Weights of a small GPT-style language model, trained from scratch on English Wikipedia: a variant of Muon for these matrices, 285M tokens.
Each number is 500 + 25 x the weight over its row's rms, rounded and kept within 0 to 999. Layers, rows and columns count from 0. Numbers have three digits each. The size before them is the row's rms in percent of the matrix's.

# layer 4 MLP down (transposed), 640x160, rms 0.0686, rows 214-254, columns 0-79
097:484515545474533463518492496474482480487475462504436529528495458552509499504476468489497520468533527466517520470502491484531490504515517517512476532486498492508482534473556522517526523516536494530500472499494518468524497499484516462546522534
097:509464481489482503426561502480478490502523503453485491502474485510553496464527531506459493506499525476535499469488431540473528505463510485525475501537508501472440512520513518478486498530485508547518513507527464520506525500476498502500514485
094:453486444488476495509447467473513504509537468541514497509456508487503506483488528505500486499521503468528496512487487508502500502478495533481505508497492482509487464570501523514512496503463506539488539461500473519488531467477482547480500467
110:522521509520526508516530477552506516481492512468524556519517518506479498455505543524486477456535506536519485502490493488520468493482544490506501497504472524508478503510477509491481512480491508501498536470562495488513478507465517465496500489
106:501498498509554519468474514498503447511452472504496517519470571494449518492473506492483528492473523482502480488524506493534530515462512489470465458509494461503517514513486534489522493508515478506514498502489535512477506505480477489507507535
092:493492434520432524503487497544473498464524524507484507455466512504546454494506497468525477493506493480503533506531442510515491466517544495463497495517512546486468484537526515518487532511465471503490520533488495498503484546506531513491467474
113:509522462492460494503475508539490530513509502469502481448513470457545507518477496505488496498518516481504560465543485514501448500532459488469534485511526483504504549498560467475489480494529450476515521459500502483513498524520548471500484545
096:464478502516506498442523490506534515493525522554454497522453531493513461538502481484499529536515519552491517506512545504473509494500550505491548557518513449495489479481502521502472514456498478468509497486464472539475509501496510506449516494
108:510493507525494463486477515516499461523525546479498467524505451517522559534495466503476487469464521548423522495460481502513497478506497507540508480500500515517519492529490476478479522492510480466517559498503513494546495484526495527469483476
095:463511487506488519468489523516503517464551497490510484519459514510507468517547495489484493526505500467500526527520515537483543493503481520489502496488522500499535499498489537533516536473547520504515473496456501483490518463483494524465483504
105:537503465485472516470493543478481463508471483525510473530515547522534516511481455481511488490512500494473507519487520510480498526470513483490486523500539513481488469511486494500454523500513481505517513497534510526519495521499509493489489511
115:511467509486541499475501532472468501492447503522482546530518474491531478516520569498506487493516483513514482472487501501480513479490483451516465522562528452513525544486487499487530503492549515552470511523482498515481535537496488490484522484
097:479468508546553519508552511505485526480476513520549457469538476509530464507500502525471500483509499527467485496533521545543510490534529548536497495519544515501520530499463504517474525518490492520504472529491514514519537530493515524484556527
097:513523538506515461450476472438504488514522488486560517488539464499464505531514494462514518476497504477464455458525504510498506506497476452551437504486493488515453495502513520551453471498495472545503519500470507504515488527476536512477495515
091:509523498489470440522501439504489541516492537473484491462478517498476482497537457489524520525472483519495535497491503476506468543490502507495483506465536479479515489469469457518565520507534493488514494520487474493524532514512488550494502521
092:486521467498542507469489493525530530472485511490467501522526528493512506529526523487488504506491418500551489525488494532442497521501485516479463489506515508528487490472479510544514485518537505525463538509502482474480506503476510483489480469
100:502458476478458504485505479499492555504503522533475469467525494546525513506491510518464461531484521519552508514494497474503478470479498475524493517464523482519464505516500512518489568500487456468532493451483502513494510464491536519539471484
095:514481522510457548515466526495480487531498505503521465514498498495493506470499496483480511505474556468435494487445482487468467490515513531471533497487482545465436516503485506528471508487500457492512525521440503489486509457550514486501468499
096:530493499503540480492480466471538524515491472543491512471491503483495490489494492484496500484513507555462498493551482516529542508523514519479492476520542513490494518448475464503504457526535467539466496444484494458521496476507512523531482531
101:489509514500476498499496497471538472534503529480489540475540524533519502488456464502467494516516483512529512530479517497490505484462479527468531492510539492467483484518519528486493528597467508508500511496512500452516481452488523519529557526
098:520485477500548512484515514519547507497491487505467483489489465436513476522496461471495521497499514463492539543492507499474508531518502483485533508526542472490487517522466519515515532512522492463523479484489488535532531477475506487491532519
105:464510516503520481497453490493486529535465506531495546533532513515489530535523535507476455464481495469494500534472498521514535486504497533502488454528515505524498506527530524510520496515523471476514566513490499501497528504516488524450496513
110:477550501467503521475466486477518507479490515530521517479459512492436491463503474462483548512511480437507484520501467485512491480499480525499531497516496526496498480517437490475493494501428567513495481471442502502486521519503471508510484486
090:507498507491536506473505497487469470538491520492490481466517526477536456486511482462464486506529472517498528455510473489510515544498520508540475519518521506445518514506504497425476519526466481501497469500521454534504529525497523484520489474
099:519522544496523479518483487500482514482556501472520480483553503503468506527461482506512483487538535503476481457533502467532499477521521506495528494479480517436502503494509513537508504508509497524491508499460506461572520506458484505479519513
100:524502498542492500502548535493512511546471490466527483514486490488507498472532496485503489519494562442543507481531446488526482492516495469526509505531507460475527502499530501512490528502469509542506477556494476535476499512494483498513499493
101:510532548494498480448504515499543453509468498489467500499452516540480496544513516485525488502491530458512509454507491474527516520489481498479519551519475475518513504454529542502521491446510522529496470501496499488482500534457515494503480519
088:502480500473468525482515501489501489511517503470541488462515549476478466490492490538512523494509516471542511489473496525518531528534491462490493511497539529465484455475530497471489496468450509534534468493495459498499472502496495474511481502
090:491504541460533526490516473457515547521499490521495499502518537512505510487555503526528509457492509525512480491499504517497502515507507503493525476475498472500545533465467464505510463531508467512470473466512504540478549499475520501463539493
093:520537517499496482515465501557507488493464504528532520489439537534515477471533464473466496485517500533495517508450465550498514477516488487493477557453511545506528475506494498493487493498483485500522506514450501498510475515501478511518470506
102:540453473470492495485548510533537526472497528441470494483511473452516484531480482514508514499487490501484511452521502505506503474526476523504554477462454507475517549500511473530441495490489527472512518477491499508501506474484541485502526515
102:527483457513544427529527526487519459470481503541423522477520500498516507527510458508503470522505475439517514540482473547496477503495508510515491512457492527501534429509489458517544486478515505494469489503460522492484497502519501514476520516
107:518483491474489501463496485479520495483504493493495487509490472500538500519508520479475532504472490481486494507482501492475534488490460491521454466469518500479497469516537533544532517500525500448551458506499490550477499488499518491516471531
101:505530494502485522498521531503484468568532543505474494532508527513533526500476474465512523485495492547510550517495496492493515549512502542524519501522491526530481483503487508519485517508505460507505480463473497533541517526478540454490494511
088:516479496485523531463529506523533503496549510530517518502547513478471451562526485533422428540503491469488482500477506517520475492529511458531498497510524495488479521534490442494478510517495501527522509503466511526484505451525504561515541516
103:527491509464530496499497489472491530505494531494487520553468494458535523458504496515513514509516528505490513476482460462502516457515473511515469520512481502486528508478499477482533492517495519533506504493458490523525482464514471524514533517
099:496460476500488505477523482458441503477469508545507451493499504483514540486461488465472519485510488542489516505480495474483515538514503497521480477494500510480525503489491500491521485461551467505534530449563451520466522492523537491467530524
103:490482482479466483494536531507438455509539456529453519461526496494496522485502511477489476510503501507512494497526510461509494496467561464513543496520529513525519528478536491495489501521491542525525509524505485521515530508510518521487505528
097:503478521536489500498554514527523492485506469510492515495546467501505546511502476518483476488466509505508490523459533506485490509485496472509538469473493522511546483507528467558525457497509531520493453502477515510507502493515494535501558506
100:454540503534521466466465509480498501498481487525572534535455503516508466534488492501464509487496443509539507492539495475513502510481466550512507489523458504508473481529490535492522513514513514508516489481536553544548498472485495515503490547
098:501502470579504495551503470500452472539514511521520524503541478514540482473490507524486518508523523530484505516546516487500509491513514507495497549469530523470454523526530526492514518497510536497512524468492491530484467518482491521505474502
# layer 4 MLP up, 640x160, rms 0.132, rows 215-254, columns 0-79
101:511515489478519528538477563547516525526529527524506534503556481450472519506476522454525523459473481509494499504493517472490482530493449479471540461542487478492509463506487482503518492485524480483440488458506499487506516525515500507470453542
100:506533467465552466525495492572481504570502473538494529541490497491439522484463490520526510485458501506523506478515484471558514499513431485483513484480498477495491507464493505504546533498493498441527489492488517466527524563484484548444526501
114:483441485528441472532484508444493492480506509508516507519529487494460523525509526476508494495506488507472497483474525502515470467508513492518483451479523440505489451513489540457494479454522505484499426494511503528492471528507491468504508521
114:529505495468526531563501497516499485528505516543533511496518478533473547491486485525474522502519513485496510495485450489489466478463476509470489499536475537552482499502507525488510488491496479516527545512505521509494481512517454562488507515
099:521527470475493525518539499510530486459510486546510505508492482481498493479505494467462499547490495505525502495483480498543519514483462553517478488481457477477465485495520534514502498478514530505496480513471476467492450514550508485481527515
114:507503490481479501529443486492471534497557506536482536491528504461518496436507538468484514500468484503508499518515483482541519471468552535477449491531490530490494496482517499526465504531512503455448545479491438477511469516498536483469487496
092:520532542510508539496499475532514534531507570459487497483499532492466514452521457507483475489522503529496499456523429435492494517478473523519480477539511452528486447487474518501549517498517541537502514463550512492513514544528463494495466484
118:508472472536485499513475470484498542477468523510499511494493460525492516514484522495525480511496485496490495494513527459486498478492484476555498565561511457499529503498508520483498465483504490504496556518483492521489527498507509522507470474
101:465483479518480523516503487555493494488523502535485545504506486473482495462541538473523460505490455473503506516506473484533510511491500504553483481538499502491528526496453484519532486504505485476485508480502551524472510591466521517498506487
112:481515544518500500502499486523491504456531532473499496537495499499509532452480499502523549485512483487481490517478493503469523531514469511486536555536483472493491518489494471454489506500447455473486509452506471493490457513527510516481475524
120:503501552490501476507529512489518510513468521503515508524504491478510501504479492505491491473534468524508522486438478486485550489454466463510482576503449459464471508545480518540527468533500495512500513488499506474493498479501525498492473482
096:501525528505512481464460520533452511495472475515483482522518477483508538479499447502541507526446522543481504513500497535526503495506525554511495485527500566514480505531528517530489495504539522537516487479547506470487511514494487486486499503
105:512530513552547512548449470558530531529480513523504490505460480531493479498487474491495506489460479530496495473540506513522479519532485504540518542482539478511509547551534512485477540489529528483474504493482503457501479491517514553522524498
093:510508499487471473457527507463495480508462515495470464537530488525473533511501449556525518517441545512501512504489481471499534537508480473512454497520498465496479489496485495499538441507507498478513502525515497493503500502495453506507555506
091:491466509514491509526489490517518511500476504518494525479538522483460553506539474535504488452488533560504510450495497426519455466482481488518484503545464529526486496497518536453524546496495497495523500501537481529502476485497469528542522495
098:492553512502498507505524508520493506504503500461514483548530492428492517497476488492494469541518479529462463506460512473448541481519533509478480488545501503526469489497518527485496515534551496499504530485555496504500474488472467524495495492
094:500499506493506447480528523491514505527537463482504513440524493530523485531505529505519509451474450514506504490525535522498447486516520507487498523483520506574524516481533490484540506513491520517477519443494510481488491540499468492508501492
084:540526450505476494535552552514500493510524511523500465499543492500464516490507539510490500498483471444511508489479500542496489473442479488481478521508471465558459460490487512513508538529501492510522526518491491510480521513503448494480510491
101:540494503493467492501507538460480519458476498505483469478477454470498524474502530504483551523480513518522514510515507484512480502552508426476448529502495479518501481491512486529504481481513455471512503490518492499498476534506498544544510488
107:498511511515487496517517482528503516505531525491454539483453485513505511463494486515496502446490497514539502505509536512489513535472529535503516501519492492522488507498480512511472508509512476496500500480547489454536546457514523511507498543
114:497483529506453450522484528503493518510538481483490415505520506502477501510491494510544537531510502544500497505529473495483476522475481446520508513474478521478555513498490481487477489477522495468488520497467499512527513481512509510505474464
125:500509468499457504535453498505493547500494443508466505519542502530483519521476524486511477490522478480493523492451493541460529536446471466480525534490440515544474484501473538478467514504499483484488524520494486471485523498525517495529486502
088:480504537548498490521518512493497543475495542512496478467498507507487502496535483467533514473518495467483500564522515490445501500515496513473501548542529529504539506502485495541547473515505510490471509504478485460485500515463502472468508466
096:510555452544521505496532484512508501482510508516440465481479515484508505468521502484504506473502499458515476495550459489509494471502480478487538524456469500524527492506470493480542513502517475549489472503518478461470505483513486529500469514
087:502512519473531504522477470484503495462486541526522496498474492477487434509507514535515483484527498526473484527494526520473472518515472484464515444508491487498523535503483500503510500546523475489489507430453511482521510500514479528467515493
108:491510514533507469484486488555522536474482507509513497532480518533503518529476464512556502462497462546477502486503484478490488494470540516500529493440526551515513525536477490511477480521507520514509481512480519505494499483546477542518484519
081:472517511530489519459520526467519494500546506474482509476501521433497501487505556526495490528543502503498544495489504510489442469502482546500463496452479488484501574526433506512514505509495533501493508516482482532479477493461474490474501509
097:515550499521475496469515504523501423501443513486482497497507489519498483478491510530499492506511517518509508502490539543522487502534500463461491517529523472467466478518552512513514487505516481487480485480546492498559481472455510475481503450
086:470496465510498535494507501508522529510518516491483481491461518535492528493483459535478527528479508491501513480494470499486484536505492507461523513518500520509538503484501523447470490496511538482460502494482515515489517540522450495474513499
095:492516460498528536522466534516444507494544536483507512495569476489490542504472531438517536502462513524531507506459480510500546464495484511497502526497518517509505530505494512539503491517506527497498483493479491479500466540563445540497474469
104:491511506456469511525515493511482516514467465513495466473501468477551460509482478509498515491515547507461524495545501502470507507471477497519482487462484447487482491544526484521504505471531492526490467561473500464523547501487503509439530464
110:467502513504496468511499488534476470501515517507497527503555475533505525416473509482472503542544545502502487513516518492555491498490509556480501515485485512504484499490481504524540548488509489500497561478541521489482503486521512477530496479
096:470506515496522495532486485484505512522480528501471481530490545560490501456498469494546545506522525501425528539497494492492507513479510511500539472517512504452468490512491492483489506509466531519488491489470440467523463461514501497539528433
094:488538490502530484551517501506496486488478519498537502493497496455530444439472473499482497524504486505452485511467522490515512497471478506512462519495489504527538516511480522503508497493470458502484508486521492513459504515524545466520551479
116:486507488496503494520529543513507527502488541528541498520487500503492511486508512516495508535479456572490508514513521488464470473537498500528488497548519528499473474503498517537473497519525523514467546450461515552496482493492510518496507511
080:547514450505474480522487545540502495487558467475482554521534520474512499479535529486477459507522494509492477529491538522523458493547504526507483529506456498504499507483503484500502494475493527485494556521466522555494488467466464518524491492
104:523543530474480543506520472493486504501498497524500525487536498494521458489471467496487507531472489489514474486511501476476534522461513490511531519463487518439470548508489528505477494486518472495478497468532469484470523538511459510519536473
098:506465534502511541498479479562462531525495490509529495494508500508469524504462507511486504557559528525574493475475469495515494488489501505516506508522485481474490455487456495504513438490486466541508484529490508461472500472526492483492461499
096:518466507492490524492527523518474480526481530513506491501475510470535513454531531504487515514488483528502517551490510474534450526587484512542525480527514500483516497520532489516481519485504552481455555489488480486507491465495485507488533477
097:515458472513464531485527532487488472430474548525509497502522510511528481488501471504501494521510478478509446524535476495470469514483498527532493506504518528554505488479538547493532473542452518432471489516495508480506544516537481538502491522